Weights of a small GPT-style language model, trained from scratch on English Wikipedia: learned positions.
Each number is 128 + 24 x the weight over its row's rms, rounded and kept within 0 to 255. Layers, rows and columns count from 0. Numbers have three digits each. The size before them is the row's rms in percent of the matrix's.

# q: layer 5 attention query, 384x192, rms 0.182, rows 99-159, columns 128-191
# k: layer 5 attention key, 384x192, rms 0.173, rows 99-159, columns 128-191
# v: layer 5 attention value, 384x192, rms 0.148, rows 96-134, columns 128-191
# o: layer 5 attention output (transposed), 384x192, rms 0.128, rows 96-134, columns 128-191
q99 101:158150155106134155112091101067106203159158155125113148188110158150130155167099096153119118159099148126112130102106131151139111131137135156133111121095150131141135110122121145137158182123112121
k99 095:113148125130153110106110099113115153115126133170144211121141167160133166129162091132136105128135098121132126110113084185135141148139171141110124108101106145135140171123136146095123149095113117
q100 103:117116106133161084131134101174135145123093126129118108154096117149147122144157112135118149125138116178177138138103113173114120101082129123123095143150135126107137101098089126177151121134104132
k100 098:144095128196164163109141140127105057113117123135112085099103121110112096103157136111140136144122142143132135142150181147095139117117138109153138160150161137122119159104140142100114128137121181
q101 101:185125063172138093139132119143084132130132093113152102168113111147120140116116160112135101135140141141132115124152155154124091126120129131118085140114139129106158124096154169096123102194158115
k101 107:119087128140100146129099108134145125106137131107145099109132127113144138123127174136112107142163096117130107111134106087131161113105131187105110109135108124057150127140153182129111133119095159
q102 101:126099142152169075115148125131126109120182144114112133146128146138152135077154122140153113141166092081090136035117117108149129162121100115142117158098118046155100172172107125092132141093138136
k102 099:119103093089099100115149149158142127135156115143083115075089130102175079151161119165095149146137143101137149124148069174105099116147123128134088104097130107158109099103156151107169098185135089
q103 096:117096106149100125132170164134118132135100156132148140117157123094133146156071134127099169127155132137134137156127130163087119127158152137143161122099142116162151138096121121095139146138157132
k103 099:179149104102133113150090185077135141104113100115125156119105140125158123125130117147119127107139115109132157184148125129093092092117127147147133139134143136110137119090110140134099162150114133
q104 100:096142152119117140152115118125153147141110118184138140146148095102077107137143092185065146164152114109147128111111145122120150127167077123125116148103123160133107086154132127127124121135069154
k104 100:180087129138126108172128109132121130138148124154122128117141108122103091181108167157121166152128146148120126141141164142178095082135156144109144169153134117131099123106105120137156110130126103
q105 098:109164117190120133132151105107146117111129172116126129147147196124111155115126153138145109170134099114131130108163092125125109138115120159139100150157129122121083132127147125150138107132135111
k105 097:124135146093126146138145129091090124121160173154115147136117143140128116171151149150121085102122084139099142175116132124127147149130137133143132099104126127087126079173111127128153139145093175
q106 095:088118170143112144148128126150143111105153141102112144124106134161144141163105079117098139099100138105138146147105080121167130147104108168104126138157114125136117130142125123076135122158161167
k106 101:143110124105148161130144125123159178144116106129144093080096127112125096140147138116144155132075172114131113143125154117128143109159144080143154141136082140100093121148123148167126086157118143
q107 100:120148135096127171156166080153116091087118114090131116122182140127158104110109132144143098183137116144134116171130133087099182091138141120131104067142130116136096118150111114122105115133137169
k107 107:139130153157133149106153132084102114150142112131110148187140122155147117140127147090107141157104114127165139184167114127113122116116083154112125173116124155123119133137103148145140119146166114
q108 088:139129100145111103085150126161123173107134100140101105141118136114128134168139116089158106138133179119108132100110138138132135114124101111117162176172155109134116130133132072118109129160154142
k108 095:118094146111110170128093136163124176084150099073157094145111131134099151087142146153140108157178128105102178121123130145117111129143089125128126114145128103082116132157141110155122131130120123
q109 102:132101117138134130124124162129135155150128169136109116132166174133098097110125136162163149136182161098132136131123158091125133115125115168120122127130117151107157127140133140105137135129135148
k109 102:078102111149106146160147102126130156133151132132098106069131136135106117153097130160166136163155123123116142142161139089084093135172148163123136132107118167075148136122146121118139127100144148
q110 097:083105135129140111112179149121142137126144104117127106093129099093133118129141114121086072117124111097145143145107160100153163140108112132108143168134131176130120176151148127105144127099099113
k110 098:151089116126140111098120139153127134137106095087118114115175100123126132131085103134150097127065123121141147126143119109156155104134148142139142117104154141096135155134098116131184162136107116
q111 103:128171114113140120113096111142147144154111125119089092101105148161082133123084127154122113156113129129121123120160123154118146093110137106103127109079158097125144141132145110072155132156099129
k111 102:156122122125122124149137165124103142133073112091125145156153159166136131127124138155120146140151113125143120159148093144104139108118143110139111123104174123113118102106125152107127117131124084
q112 097:168130097100115111161098153148131104143124066066114158126138140121149125127138149142157139120097125167119165087176168152093140146122093117095136147149114148151108139138139131106139102164101164
k112 106:127117176108149135157116117148152149141132092112143122142099134088130136151106175111145132117139073152118143115183148168178151099168140116117125152128101109159126176131144068105093090171111141
q113 109:122136154139106140150144166150151097155167129144131147131158127168156146137135074111115118106126127108092111093096119121125113120144125122118139147150140097129109127137150151107169120096092122
k113 103:114097162150166107126144083108154138147153159117109125114147145154153111140101123140163138101134117093091099136117150116134151152176113112131141117147129108100130124127151129116115148125146111
q114 100:128142151115083126092093130160143155107171095126111119100103146104109079114121143122152134108144106165117108118164140150145126112126082143102124120115118109066118073122120161150112117143179130
k114 101:066131109108148109133108121140162124068132111093078162120088131147107102105119140133132147165111127153122139171158089167210112156117101098113152061136155151160087134120144123135155140153158171
q115 103:110138110149122121132152131106140142166153100142119154103164105151112114121116112127136151155149109088160127093152099154125137182132107114124124144117124102134130174147153097157120149132121130
k115 105:124118156118113145157168075134118092142174159100128203104161128137112158110119140125112134120146150148156129108101071119166120122111064124124173114103141048111094128133142152127182131138108130
q116 105:148133130143128145150129108111165124154145125117112067141119106120148091111144135133119105122106134112137109073134143160072130168115158141164089115128063095141129123109109119140159105137090148
k116 113:119130125165115171121118122116132150124120116149097192092133105120142098137152137121135139100118130147107106129148121138162134132101105106145109116092123090155125161121146139122142124119114132
q117 100:127109126110128174115172135070144154077137142128103146120169122140115101152115122133105127165142156142144095117142152136116128153126115126189145094120148166119145193086100133162106138135074094
k117 097:149145151139133147103142158114137096136099120080117124096167118126129095148131130141124156149162159173117145143086106121128110145115153159147148140174130101132159121106101131162146112121148139
q118 108:103100107163096131123161122121150139109154157096137130141091139137136110099142115124067167113147136132115139139104088123133099141109129113082136082149149115123132128178144106117133129152090123
k118 103:106103134149136082127122141129121119133128124084116133123118152124136170144099084122162163133111109116098128111140099133112130131118106117099116158121134064154124104147127112163119075130112102
q119 095:132140108155100130098135144164144114115119167122160178111132154121095123135111076123095078143164116186107179136137118103114124111134107127100127127142109156141153163161150096089147122101129097
k119 104:129127148141100181121075120122160122111102127146128065118099145119089123123110077131113098118178127128141181174139162128128141120111141119103126106118141136151147156163130110113103132136128156
q120 098:142144130078121113185142136154117169143133136158165160140143105145168126143094139089119133156096083107144106106149184124088146097115109114098144133147119128130093112125117127097106121167107157
k120 101:122146139112146142117117118140132142122135124127136099117147131113075103141154145120144121147072103167121075103127127133122149151119130120114167142164094131156085109127125134119111127097131115
q121 100:109116110124131131147098113158140150153108163144116164117114105093102107089076119147117132134111114137130108175146167069130120119183150111153145112131125114125105158097144131148110148152100108
k121 095:129152115085128122121185141164098133105129104135098121133111095159143169141134131115150153088132151163160119141079106125101131178138159136103117116118132108112176116143123117096107121151144122
q122 099:158107135134119125106159126096092098092130162127138139152137138144092087145137089125119130129101129156164164096139123139129097124097148132103090095155122140133129155154141177096083089125123149
k122 105:118088119123109092133129152139081156096104127167137101125135145106164123131127115124127115121122171142157148117150148105122115121091141136098151117118135134166140121144123167132124147119112088
q123 102:084157194112119101118110147112123105122162144128092096136107102125128105123112159115117156132077122134118137091131104116109141127126111122131129120097113122138157067057147122096131135085160128
k123 106:107135127090122107169133186151139134135127126129178141156158145162139087166103085119135134136150092085147099119099127113132140104126133100117121161136101114138124120123155114116129155124185120
q124 095:135067100151087158120139156080097145131120098107107126120115186124123111084112127136108129119134111135153131139097116129141129126121111153145117142134146153140123079109118084109114108150110112
k124 100:147099141138079133120113189123102137126134117113142100141131163136156119106118101122122146104108135153117160129128108115101156122126164148131160123127131129102107115112155126124117149115148084
q125 097:099146130118123152086082144120139117155123163115126110129126132089169159140126133165109121128134161131107107091131117138149118101145165094150103143116158133145099136128134139102142144100130142
k125 100:094153148123137131146143099112113145146110147142101118179118098117149163101117121151075126124112109109121117167096128133099134126097115136070125132121127137156106112110086112124128125119090107
q126 101:177144143165130138139116160091099154095142093075161111121122191137129112137080143154153149126188126186130127110145152109135136117129098127172169132078115124141121152137124117158109141153117148
k126 098:175163112111114115098125152127147145124126117150166161077119120137126122102128110174103069177154144182131199135126113124159112109124139103065120137114089158125126144122129098130138103145146137
q127 095:162168112131140130069119157128152135135130101130124126138159164094110099127140122127091117126116151113208171111121111100126152137141175100091134116134088137124133101156139137146144134130125129
k127 097:114110138133125103110094144117143119157108106129110141133176072061108111091098160099131139139101141092146143112134163134118166140109149115099090117124119151124107128131124169088090137176136122
v96 100:146139062122156095147142143145134153136105149116125101160089148111138116114186165108127151125132102114120141152110120119087085093112113120109146146122147110137124145118106093122095139120134063
o96 101:117123155141152130121070150129132110072143121118167151105136108144125101127095086154127130096108095106135131093083145119153155192113129147146125131156142141103127100165103137105156143130130164
v97 093:182154133115140144154121111164159113148144164123125098101091175102131117166102108121100140147135108078101164112119136109098106108118118100105077105170174128150136158129141146125090100146112137
o97 096:158124127135155138128124156107110083120153103141107123132119138136122119092134092148133118123134153161130114141129137124135158147148135150126125119126132090131117107091126117139124160104101126
v98 103:156082098128144124129113114095077176146141151158159138095097124122115168164095108140145137128134109129105133132114125096116109103157139107112085123148119126127135113099110161081128116132177136
o98 098:143132125163115130136156114145145111114133120130105125147109084134133110097149147131125094145107117112137149139145152157118149147124125169142107182149094097182144171147150107136144161145129146
v99 099:139144174080160143115119169139183123102145157126102110137110123157108173088140129155143111131108161103086126102100139124104159118127114174134138172153129151130106162124165152130150101117121111
o99 097:120116151178103108123132088106103133120094144156135143138111140114127095142125101113115124114089121113143165118103121120131091130155140151126105105111090076111119077110099097094114157112120157
v100 099:123126175123107123134139089117154131131125132091133166112157116106126139077133120135075111095140104121102086106138158132109120113148150092142116149121080131159129141129114151173097168135127116
o100 098:130132126113123098139112162155125105125165127133166095098139128116127150177126118142152129107098161118169145138093134135099148150104122124109159082153130123115140144162127144097108087151157088
v101 107:158113114165095160140131119120118113152132178192131126105130129123150123104133166103127111138100137102123134098146089141114134094157151104165163088131126138116130176139090142087099086151115117
o101 104:142148137174129084106127132110168139132114121081150170117114105099128121177102134180100116108155139098155118132099153150182114176132111140130164104171127148137172116098178103152183116124158129
v102 096:117115163127137117145176096152151100129144140118133101143191138141148116123165113158093087116137080118117090087131124114125151143153128105124169152154139109172138152137151137126160100154134115
o102 092:157124117173149108128124162097130153190138097160133116147101102099120147118106162137117161128144143108129152151147118166099141124094103106151134124089118140129140137135145138105134132150097135
v103 103:093128122110141145112174157137112131122144162109091119135132145119104151072150119154172125152127148138092145097119145163154141097143138119089108091140120145196107151122153067124124135123131156
o103 104:150169119151097119103091108137154142096118105179124127124103114134119094145121155146100125135104135123121137117170116125128103162165096141063124177140099133061109099128124152155134112092115106
v104 093:120063174136107180132121186143156152150105120107135095112154104102122116160161086123121136156133154119120150182112137146112126124135151145148110111147134102102078112142145073103134140116117159
o104 095:128153106107094123132161140121138058127110132131104127112130136128104142130126136123082151134092144095168128099122158150106134148103105144137147113135135145146121125090084146144137144170126138
v105 104:158143134180138152131113157121136123165119161076130090081138116148139124143150132129087108112135149117121147127137099127135109127096136160127116124135118166183143094150111072156156124112130138
o105 103:109097157097131145114131159110164115115107099131131148119151173068110131118140148140134144148135078167105136154133129111131158117152122138123106133169132126118155133087096099128139155146095113
v106 103:154109148113120102131094121144086120168125123150103131169111114094171096159126126135154124132076122137111139144126142082069140146106139145148141100116151076121112119143129165148157154127166131
o106 104:145149106112114168145132143096104099088141118139142166107107149139114147139123142104090147111140133159161109118084102118133089117139147118152144107169137168152106131154118086125130100169141113
v107 100:136149154142118113120117088136147120115144150130127166140135155111100146094156130112093123132136127146116160091136169095136128120120109153090103138194133137132125135107146119146151163115192128
o107 097:097078142146140158127155146106124128100124114132145105123103100085176118127144147136141113099100110086147115163112137136133174122136116131121150135102116109128129105142147153134109119118128092
v108 104:136155143127141111136110142119166112158113119098095176184134098108112160117122129109118085136119107126119106155100149071101119130150119092133132110132126113139105122099151145129147134138112140
o108 098:124106143168096111165109131119141170169156126141133107101138086186140166103123117124146126119141099142156223140154143135144134136131140172112116112134121117075128111149106113099132101098116102
v109 106:145120130122084102078155122097099145137146111164105138168163140125116134121124120147107125127120127121140128130109177144103097087114094103102122101126113064114113109137169131138123134118150149
o109 106:143107111160130165144108167103093106133135139108101120071123087154126136105135083108139139177115143164139144113144111109126120117177114145132132141140164168177184137104114116128103130155168155
v110 103:109135148077067121134101071098102122104096150128146125104127143076167111123108113105126160102121141132145177135163176134094138118114188150168156123153117151146120161107124148123165137122167161
o110 099:186115113177092118128163169118137112138185144095099108145117142132134131111106153128096091130157150110103102107061120091150091104107120130110131126141128099116142136106099151121097102120077088
v111 099:107133124152112099099140113131164135114080107084094137124091117110173109110119105138152142120116137126159138102117135143127141103095141175136157114153107090152130148110134121124140129150156159
o111 099:118132140124121124148147074129081143131159149153170148135155125168123154145119183137145101138114100108132114163100122087147106161150131159118126168095132129089109136118127167108144132103131141
v112 105:145119173145132135078108128109158130167132108186129118141091128165148112106143135122125094118143114114133110081113138156147103161125132157157133116116129125095157095167110148136129140121122144
o112 100:132121113108102100173108179152108145113092180138124141118134154123155153094119102120143160133149118140103141150120135063123127082156121161125148140115089138127088118087130099100137117159152103
v113 102:127077138118107135126109159143125127133150102155162166133116094123123137133070113127160084170112112139138191120165134105085115110137154121122113074142132097102117122100157132119106146139143152
o113 096:122127123155166107101133123112151098129094127127121097157165136112140104125146120171095171118146129129153115149090129142120101110131107114157141172146137135114150120095103098130127115138170099
v114 104:113140123152141100121171146080124122120140145142130164107101104114164165108125117138114127129095132094111139133115178132169120169080107110130109098104167117072145121073125099128104130148151102
o114 098:149090083122111115158074103185137108094119119157143126171131125090128097116102121124127074138092109161159137162140127119114126099105126100097145166139060189152131123134091121170118106147126132
v115 100:128145135125141117152144139106125131117086135118137156114138102148141131146148149101160106174148135124135167088154137138148132137127166076119140136142130124099094120135176181129096131146153144
o115 100:158089117139152111080137117105130140142126138138139136121139126136136113174108141103129149092133106155104103086135111100092120153101139133116101122155112115124168142119142092107123106076124108
v116 109:166106153181123107068127130114111125141125166130119079143153128118125146127170106152131165163123120151155115167126169097119141135104106097156143159133129110124097134140121152095137090095085097
o116 106:111138116118110140168154153086110105141158128139131123106123107094094116095112092135171121120139144119136134148084162138125100100139135153123140100106156156138149145129136098112142127134158106
v117 098:102092095094116106112103114162178132125100168117153109121109157138162159114164111149120154100162149142151124146131091109108093169137107159089136134108111115154100179151147136109081105129117129
o117 093:138134161125141095138134144106087116120151076071116139113116166104156135121122155076106122132151121182119133135125139178130086132138101134166134119119107139115141111116111098140175173158145119
v118 101:128141145163099145099131141118126126143137143120179136153097138131115142143122127153138140143140138125129124108104082138161119112140124104133106138168117123108147143166128147170117177177148146
o118 108:141121125125183130100131110105126123125102129125108105156110102176151170101096140100149065124120121110119139147158185123135114136136122175112132147138166109157123143143157100134129116127090109
v119 108:152094148125133161167118123136136107136131145125122111177102115111130157152120142104073155131091141094109137145138140136153151150106136133153098095094126132156110132126159145076155136135125118
o119 103:162173088146099081120142157124139130121148106131118129120134120110132114123111133127174103129183110141120138088159130076100128140095145146108156121164149190108135125150140126149152159153099143
v120 102:104119098144142132154115104184109147159152087124178086173157110153108131102141127114121071135159130119107086146131151178167116152135110130099110101136136151136154137162073096089123109128103113
o120 101:145174163126102132170144121147148155080144126109082123088109091119149135139168089143142141112075118154124123129135121089136158097122127160101136136105127097122111083122148115146153086100123109
v121 102:154120162147159067150126134107112134118083099089122113097173121111128137123146133122121134105147157094150132148135118126108103164121096143120140154139115137129132134130114133155128095088131084
o121 098:147178143115115171121117161088131139135120114149116139157156146092074131103111162119121089189108110140140114128109121139156138112113089118109127148097147135132147133117120152096111118127113122
v122 100:125152126156103171163125118098117142118138172151145154124129106124178134093062119107155157142112109179156122149123129127138116145151096107118112144124164098163157158106136125113108121142141164
o122 099:131114092101133089106139076141141123121079108118133109161107104153115179109166132117086143125134093117100106118117132161137113124166136133112123137139125083158135149126103150161125140121139125
v123 101:087143115157109162123161170129139139119137152150102115047146138129154145124122155111114114130108139131135100142158144075100141108141164147139119115149142155165129145093086138110081166151163160
o123 102:145119137123163113150110102109153123143099136126119126145134137116094128098140118122104133121123118149152180134098130140132106147141133157131144143111139106124141130156124092138161129123137118
v124 098:119162124111108095123157123154134123104135130153110087177111074097129120086149136173127082134107123137133138126150112127146132158109129095132147140127103105095174124115101143102077116103115177
o124 103:110142092130045164130085101120099135144141141116128140121105124158106098147130092098131133116116132192150120133071167127137098101101142163181135096132180149124141135139140149125129137129134102
v125 099:169107181116130130121122135136149119089105146114139122146137141160117150136125148069130132139145138115121128105162118095130182153133136162102177135157163114148109168154129144122173169093177096
o125 097:112098101136136136118172160088110154140160098118095157121126131094121124165131133170128139107116137122071134129153088168139112120113095149105098126101104130102109108122141139147170126170087157
v126 097:166112152137114123125090117142119147159129123132132161121144143076143124150125097123129169172121134187074151104162168160135137114112129129125167119119122101134149114137113109143122113106124081
o126 093:098176147130135147099140137155136125161130119125089135122134103191114134107132118136115128114159131141155165157119078118158130086153114148154129146127129126116086089132115157091122132162138114
v127 109:115090137178152156125110116113160114135087130151107144131110120106165154114134139129121088110122163101128147103107128092126129143119157072086152077147120106134104137098132089132132159160119089
o127 105:152128121108134090133111149135131128126169124121115101152118136155086098161117147110119132113118073121108141143138105145127172116110115186129143137116158134121132094103126093141146082132136122
q128 095:139152123082150129099183104145120099154139151094153091120107172167145136102118118116128141071178137099084129157145112114108126165103122143105126148146152119139124129124153129141134169106141149
k128 090:110108164142143107124133123141125160139123136155133094090140098131125112129131159120112169101144148150123096158120151117143126180130150166093138111153141140068190141160104102104140094144163144
q129 096:117146144100139141093104147133093081117108145128141101131154089095105141137158136085135156108095137170133159189128131156156148124091172136090141129103154191093132120145136153132091116080130147
k129 095:118121152114168083142173122126129148144108166141114107131103123093155160134115137101138092141115101221121116146132102170112111130115136110133147112125172158160150134151118135161108120137122132
q130 092:154126120142151125102113127115134102112194145112125124124130103150075115121156135135144093105088125139130132097173143141127068122158098137121169117121111171098128135115127139125124122108110164
k130 098:143140170085126124139129144129108138115141148118128133113138123138103172145115137135157147101086118169127112116142153100124126141163122117087174127104112119158119145142133124153163116110082136
q131 092:105152120129142083099119113099086115107131115120107100113154077139159117125173111113139088126163064144141126125161136106133118129123155088133131150115119108164099118099095114128146120094113096
k131 094:165171147140126086121159091136076136137115154116124126162129119087139164137140158154146171134101151132142139102136106103158091128142097128200149120132118096132129117103133160131129123147086072
q132 094:131118100123137144128122148113146094080125157125142110162167131142136124095144135089120102148097114106174144127122133094143117129141171139128124119122117168126121154094128107090103122114119099
k132 097:154116148135135179125097111130092144139101109181100117098150104108167166109105151129129117149130116164145157120115137124134165127183121128132137133135113158134107130148126140132148104097146115
q133 094:132138161077134146111148164105075131160107119108138131154110151160111091145097149183141137116073122100121146116115133129070178176130104121127101084092117121119146108169152125140117123142147145
k133 102:148166163109107121100151104084128123132142134141122133143167128122128133093093103073140110133139089146161122110108140139117145134102117101101134123099156093130151102119119139092116172108138143
q134 089:131173142136088150158108103114129129142120114098094125125122137129170153167096135144131143114125128100130117122131160098128105130145134136149191127149130110128128122155108081160112089119140114
k134 089:132122180083110140122151146122108121136104136082086150101149102111104096131127079122123127166094147116148109154130165144154159134096115130162144107124148124096139144097153115138148100178106146
q135 090:120138145169131141113168132065157103128116140092148115151150116142160127129101135110181135123124087151106095147099119128122145163130105156155108126136138105144151092143115134151119153133116156
k135 096:122145132142148114096068177092143135144126132065145147131129106129101105128086086165137137145079149124162159091164145148113093147101100114120137096149119127161162134122054137132146140121124092
q136 091:077103104116190103159087094152136073156113133147132102109170133120119136130107079111142134135158133114096151113112119142137076131166134142145145117165143099106118115144176132127130121127138089
k136 090:131112145135141103126149109109129135127156113146135104098117147125137122150145099140122068105155183099158116153162094094096104131112122120125126124169118134094173143122142104150115122144115151
q137 089:137150113147107131139115135135135137104093182139102135067140122083121159120117155132168126104112132134180100105098119114140143106110160132111161126111113110129115148173131124106111115114160114
k137 092:126106147138152163124112136154132152131110128087145126129070115106105113088152104138116102182111134115134114123105096114151127122050135114116143156192100157155117138082157152142086142128118142
q138 100:168183112139108081090136140108191119122132142159140138154123137096102124126132149116136124150127108169142102121113130082095126088141156148124143153102108134121156059169129131168123108086138103
k138 100:115156140125136143098096189166147124078112081106126117122148108123106150113128132194157116122116108153195153126121090158126159127150113128137131101148118137109127126106133106124073146122106121
q139 087:151108131130121144118168102119111167155119132119096152145164107112140137109110132131122106155101122095127138129136182132127157128141106140133134126147073137141098090133096107129132144153175092
k139 092:160057176119133107123169146190107106086131109130134108144143148124146161116138147111157143133110092148144169153137117141137135183108150168114097174157128144141136132101146072105071127148124081
q140 096:120161138170136109110092129108122133119215127144170148100112163088138126160132168148108116147146112166127174075109091147152150098145119125088122121122096120123103079153127137113145188129121125
k140 094:130112148165120099140153124129136099118107129149118141123124175119139164112126119105114107101095130111143134089123147132141118106136190170142125150140114128088133127126139179131107144107100146
q141 092:100086110116086126131129149123122140145167156154149120138119147169123170143118112121131157155126159134124163130160111115104099131093110118151142177118132132127139119125128074126153114168141131
k141 092:137110120133152115157137145118143102126140138136123114129118147087134130136111087099132141104171125095147134153117157061124093119121119097143123167155163111174130134133113118105068152093122118
q142 092:122104130076123129103110119135106089126133140112143110102101082145145160122123115131171117093096147139152102138147136097118133144134127148149147095150148101141087129111109179159104136138168132
k142 085:116123113090127131162201121164144100174129101097161164102117130139148126125193168173155151112123128168131115160086099137114135140101146140156181100138113151141168134162166111142110136155125123
q143 091:161119128139135180128122120158136137108114129058163131149146142128142122159133103104162126112162148156126099128125151103180118135203121139108144127126165087080102132140147132126105157177104123
k143 093:137157107073102127125146173128134118159161149106110133137145154106104159078106142131109171157105100133110136124121098114116103114144128093113136150131106141119134142157152127140126132114142146
q144 095:137125112127052079111121129097166144104124131136143144129183118127114146135134138074132129119111107129144095093127096143128155140167129094099111102132124107113129138101088146120080147099153126
k144 096:101131094080126150121090124120177108145113109147112137144147114139091139155146110146103089089090109105177132131099110118121113169155138126116168117144172121152104125145126126119107137096122146
q145 093:140130154159157113122136124111150110123176156070121148147140133117142130138137156135176137110121138092143119146127148116144135157163105107164132159126126108124151138105158102139124133089118107
k145 098:173101141140172172120167106143131079136121145081124095114135125168124153073110123128115158126125117127102181175134097137121143154153132155117144113156167086162101142157102102125148149117134140
q146 102:153113131094141116138134130123126117164089113123111095095133117102140120151143142081154110122106117158146100093120145088128160105157114119149120165092097179153136128090075151156110136140146118
k146 100:185144170116098160119087118119108112145114136141129106086106123105116136103124116095086138144135146155103114109105158137115116151103118138127116160130120128168116114111125105100087171122121153
q147 091:172116139153134161156161124166170109131143101143154126149088157146132119117154153120116134137137069113099114126109171123147106148099125074151112149166152063116103083108100137091123117113126135
k147 098:100119109121084152147120145108178130147142135123150105144178153148162118155126142138138159166148093153152121081122134089102143136168153104116133082147128111109132147103124107164164123082144115
q148 090:095120113122178091147145151154180106111099169113098116133122140102177095109152113130143116165184158120142098135104150126119136105134135133117127129108155101085113119113161131105125106116130140
k148 094:106212150144132140133144137154140086107109137146152071172121164146128093098150112162140123122146099125137150142151135081105092108141109149173128152134107177126163125099132123120135130133107137
q149 102:134125114096087142129165129139117169131102132127099112108091139120136118125134144118138109110104105115119109124157147127125105089119090122183096135088173133175150136100213175116080128104117123
k149 093:124160128146114139121160136142133155138136123108138106111128103108092108167111111143095114137165068135147150154125088151134120090139126124136104156091139111110131164139122206122143101125154119
q150 091:093151154144120173117095111151127094105124128149097132154106122130105131085116089094115169132116140150146151100130154127081153116112142149130141121118101098127135127162130133157142151104086120
k150 098:106170107120136110101161104157142111147075104082109118130129112143124183118139140159145152113108118088120136108121084130132101112163113083145101142088097160127136129136125145127125122127132098
q151 091:120120046128100138132124133164149168117089142177120136089148135156065175140125110158136131110125150133109102139179127103103083127124131127121147104124126111104136145135127114157127110092159116
k151 092:136147148140162137174124156112133174120187132141107147123135120081097106143108139110134156106141133130118110119179124139140121127095156099128106130120154121108122102115141118120132136076087139
q152 089:134113147103115119123096127124140154160150120153128117105111106094129140109150106138157103133119133114169135117140170131126070149151160116108091099162127176128142117151151138175119093134107142
k152 091:110107109159137147130111103105124113110140145153095074150157117156118107135140128133119166165105132126102135142099126146151145190123152134117137113114128151115136130107097130200127151119116133
q153 101:149148127143123133102124076089132132102102162146144114152169116111104122126131136163109173140111145090091116086129158090160157117169140107137123140177100124172100135151103099144138145098139109
k153 096:115129136151094114123115064124146163093089130142137099126152165136136129121101089123131149101074137171105163184109110098123138140099116133137156118155084159125129147095106116133126161151119092
q154 095:137108146092152101145101172139081101124113098129088108128159122124124084132123158165193066142122144102108111092140171127110159137120139161162084136157103103153152145116139115110116133093091112
k154 088:137096144087147137153184138101115134155113146124123122135102141172131099099164099111134111129106124111139085128108163119093135143113101093153080137130133129131112153093118148104084100110131155
q155 093:100117104108125141164110129094138108128064087147115117081086092128112102147113120142166145128105163128132116127125133090073135119127138123111133151094146116132109106135162132126098161136112116
k155 096:108092132085118098122171074131136119116164117159151112069164110095135128116122136163101186122166165128147117155099121167136168135122157153118092153111153111122114113162107134107100126118120125
q156 088:102138131112108100145135107127092080136145118134164113103108128168107083150105123136127144142125105162075110141120105148118068132122111132132104129105099162141102149156161132134106150153101128
k156 090:122113135156091133119122108142154158111114128185136131140108141121116092149101159090125098119097142153107088113143129113176129093096102159099137139094128145095156127174130151128123158106116163
q157 089:115141132134116102147106122132101106114135116079139110115093131124136161114097147165158152138153132060122103123158087145099116153150151137136123129111126171105119164121102118117141131154129187
k157 099:082159136135167156088116090120172163136125130121146131096139156129086102114143117149134111183133147065150106140108103133146124123124138109125085169111182140110096101149153167099115105153081126
q158 099:135149112112136127157094147099122090070168140172134162107124134067152128117124137120165132137181153115140116176128146093126122121128118102139082158153113128111118161099133128101160152136108130
k158 098:136123145156156118108134113115168108114134156112136139088123117129096069111139127169136131125120118178117148123154152150149100122095113180096141159116078126131123098137122168116117069066119106
q159 097:097109098127109136139131098131106145141125138090135142087156131146101137100102088136137133095104132082146157117061167095177125145137147125124132124115153144131131181143135119120163172131124094
k159 095:112107109113164137119123128175116131120112111157137167117111133153135094091107148080110116119091158127163064100139116122112129156112150132140136127105092122101121137093120077119136147096123120
v128 102:133122124170181143151089143126176111123119165138134081121161128177136164130136122094118113132143087088138145113133112133145118086150096094181107151119132090133127140139094118176116132079131139
o128 096:139193154120112107079124129153155111139073087091119164130130132067166100117120161151106120132140149164118104121154147123076150161105097134131150123123122132097160124106136103086152110124096142
v129 101:131138128150137162152132114092120136128186106136058157139125102144130108157126132121115082156136150110137128145122152124130141126077161109089111154110121098089132117138142131139126119129101121
o129 091:122163131126154127080121127171110129147125136144153098111139131137106146119125151132096133126141111129092120107146100082152097111173103121123100125066106175172146096121187131146115133137135105
v130 097:129113094128160118110133159130147059095146143136141101162144148147136129107150150103160144111146120144137122111113126098123107149124150138145189090089090116128105161105140155112121168145111114
o130 096:124140181105167119154107144152135138099111124145126133164113163149122090131123090190146103134127117112150135108113124157147150123143142104163091191145089142140091106120086100161103157126133147
v131 100:113125170130116120135162122131098155094066131112080117102147139115091085145153123111171136148129110120098162171149147133118101180148063130140133147117129129122138142126123124114133100114129111
o131 102:138112116067108145116137133169116117144106137107164130134147141169089173144114128131134129140120172169133081101114093136126150119124150133132098190162122125119087128131135115152132130158110124
v132 100:150117105158142150130113103167149124102124124152096155125150139110156075103111137082080149144126146174119116132168140140101139109164145130170119124095112120145140146159109106152101104100131151
o132 093:187130088127087140149120162106150135113135121102136175133109121172132138133133133138130130137116117094125126100098123099143153130104146144100125077131110106140121113147145127110138107135127150
v133 103:122115179140123138119160096163138143091120155109124106146148155138088097120158169147091153140068142099139157193149140175151161158103153078121120133093130105122088086135124149134114149115116128
o133 098:172139078143091088138076133112146138153125158154105116120104107136108180094088120137158141147159107120111149105133148119087122132169113110110123151157104112157153124122129150135148131129139116
v134 101:116154115160118113156156115125128141100135050135167098115137138165124135113104127154126097166139128116131124121177147161128166117154110134151162125123117120132126154150136115094126168155128134
o134 099:107113135107156115122113134090159080174109140134123114125118132116148196154140135109107149100100117092156085139114119115081112121114127094105119131161165155135162082123086143127161147126176163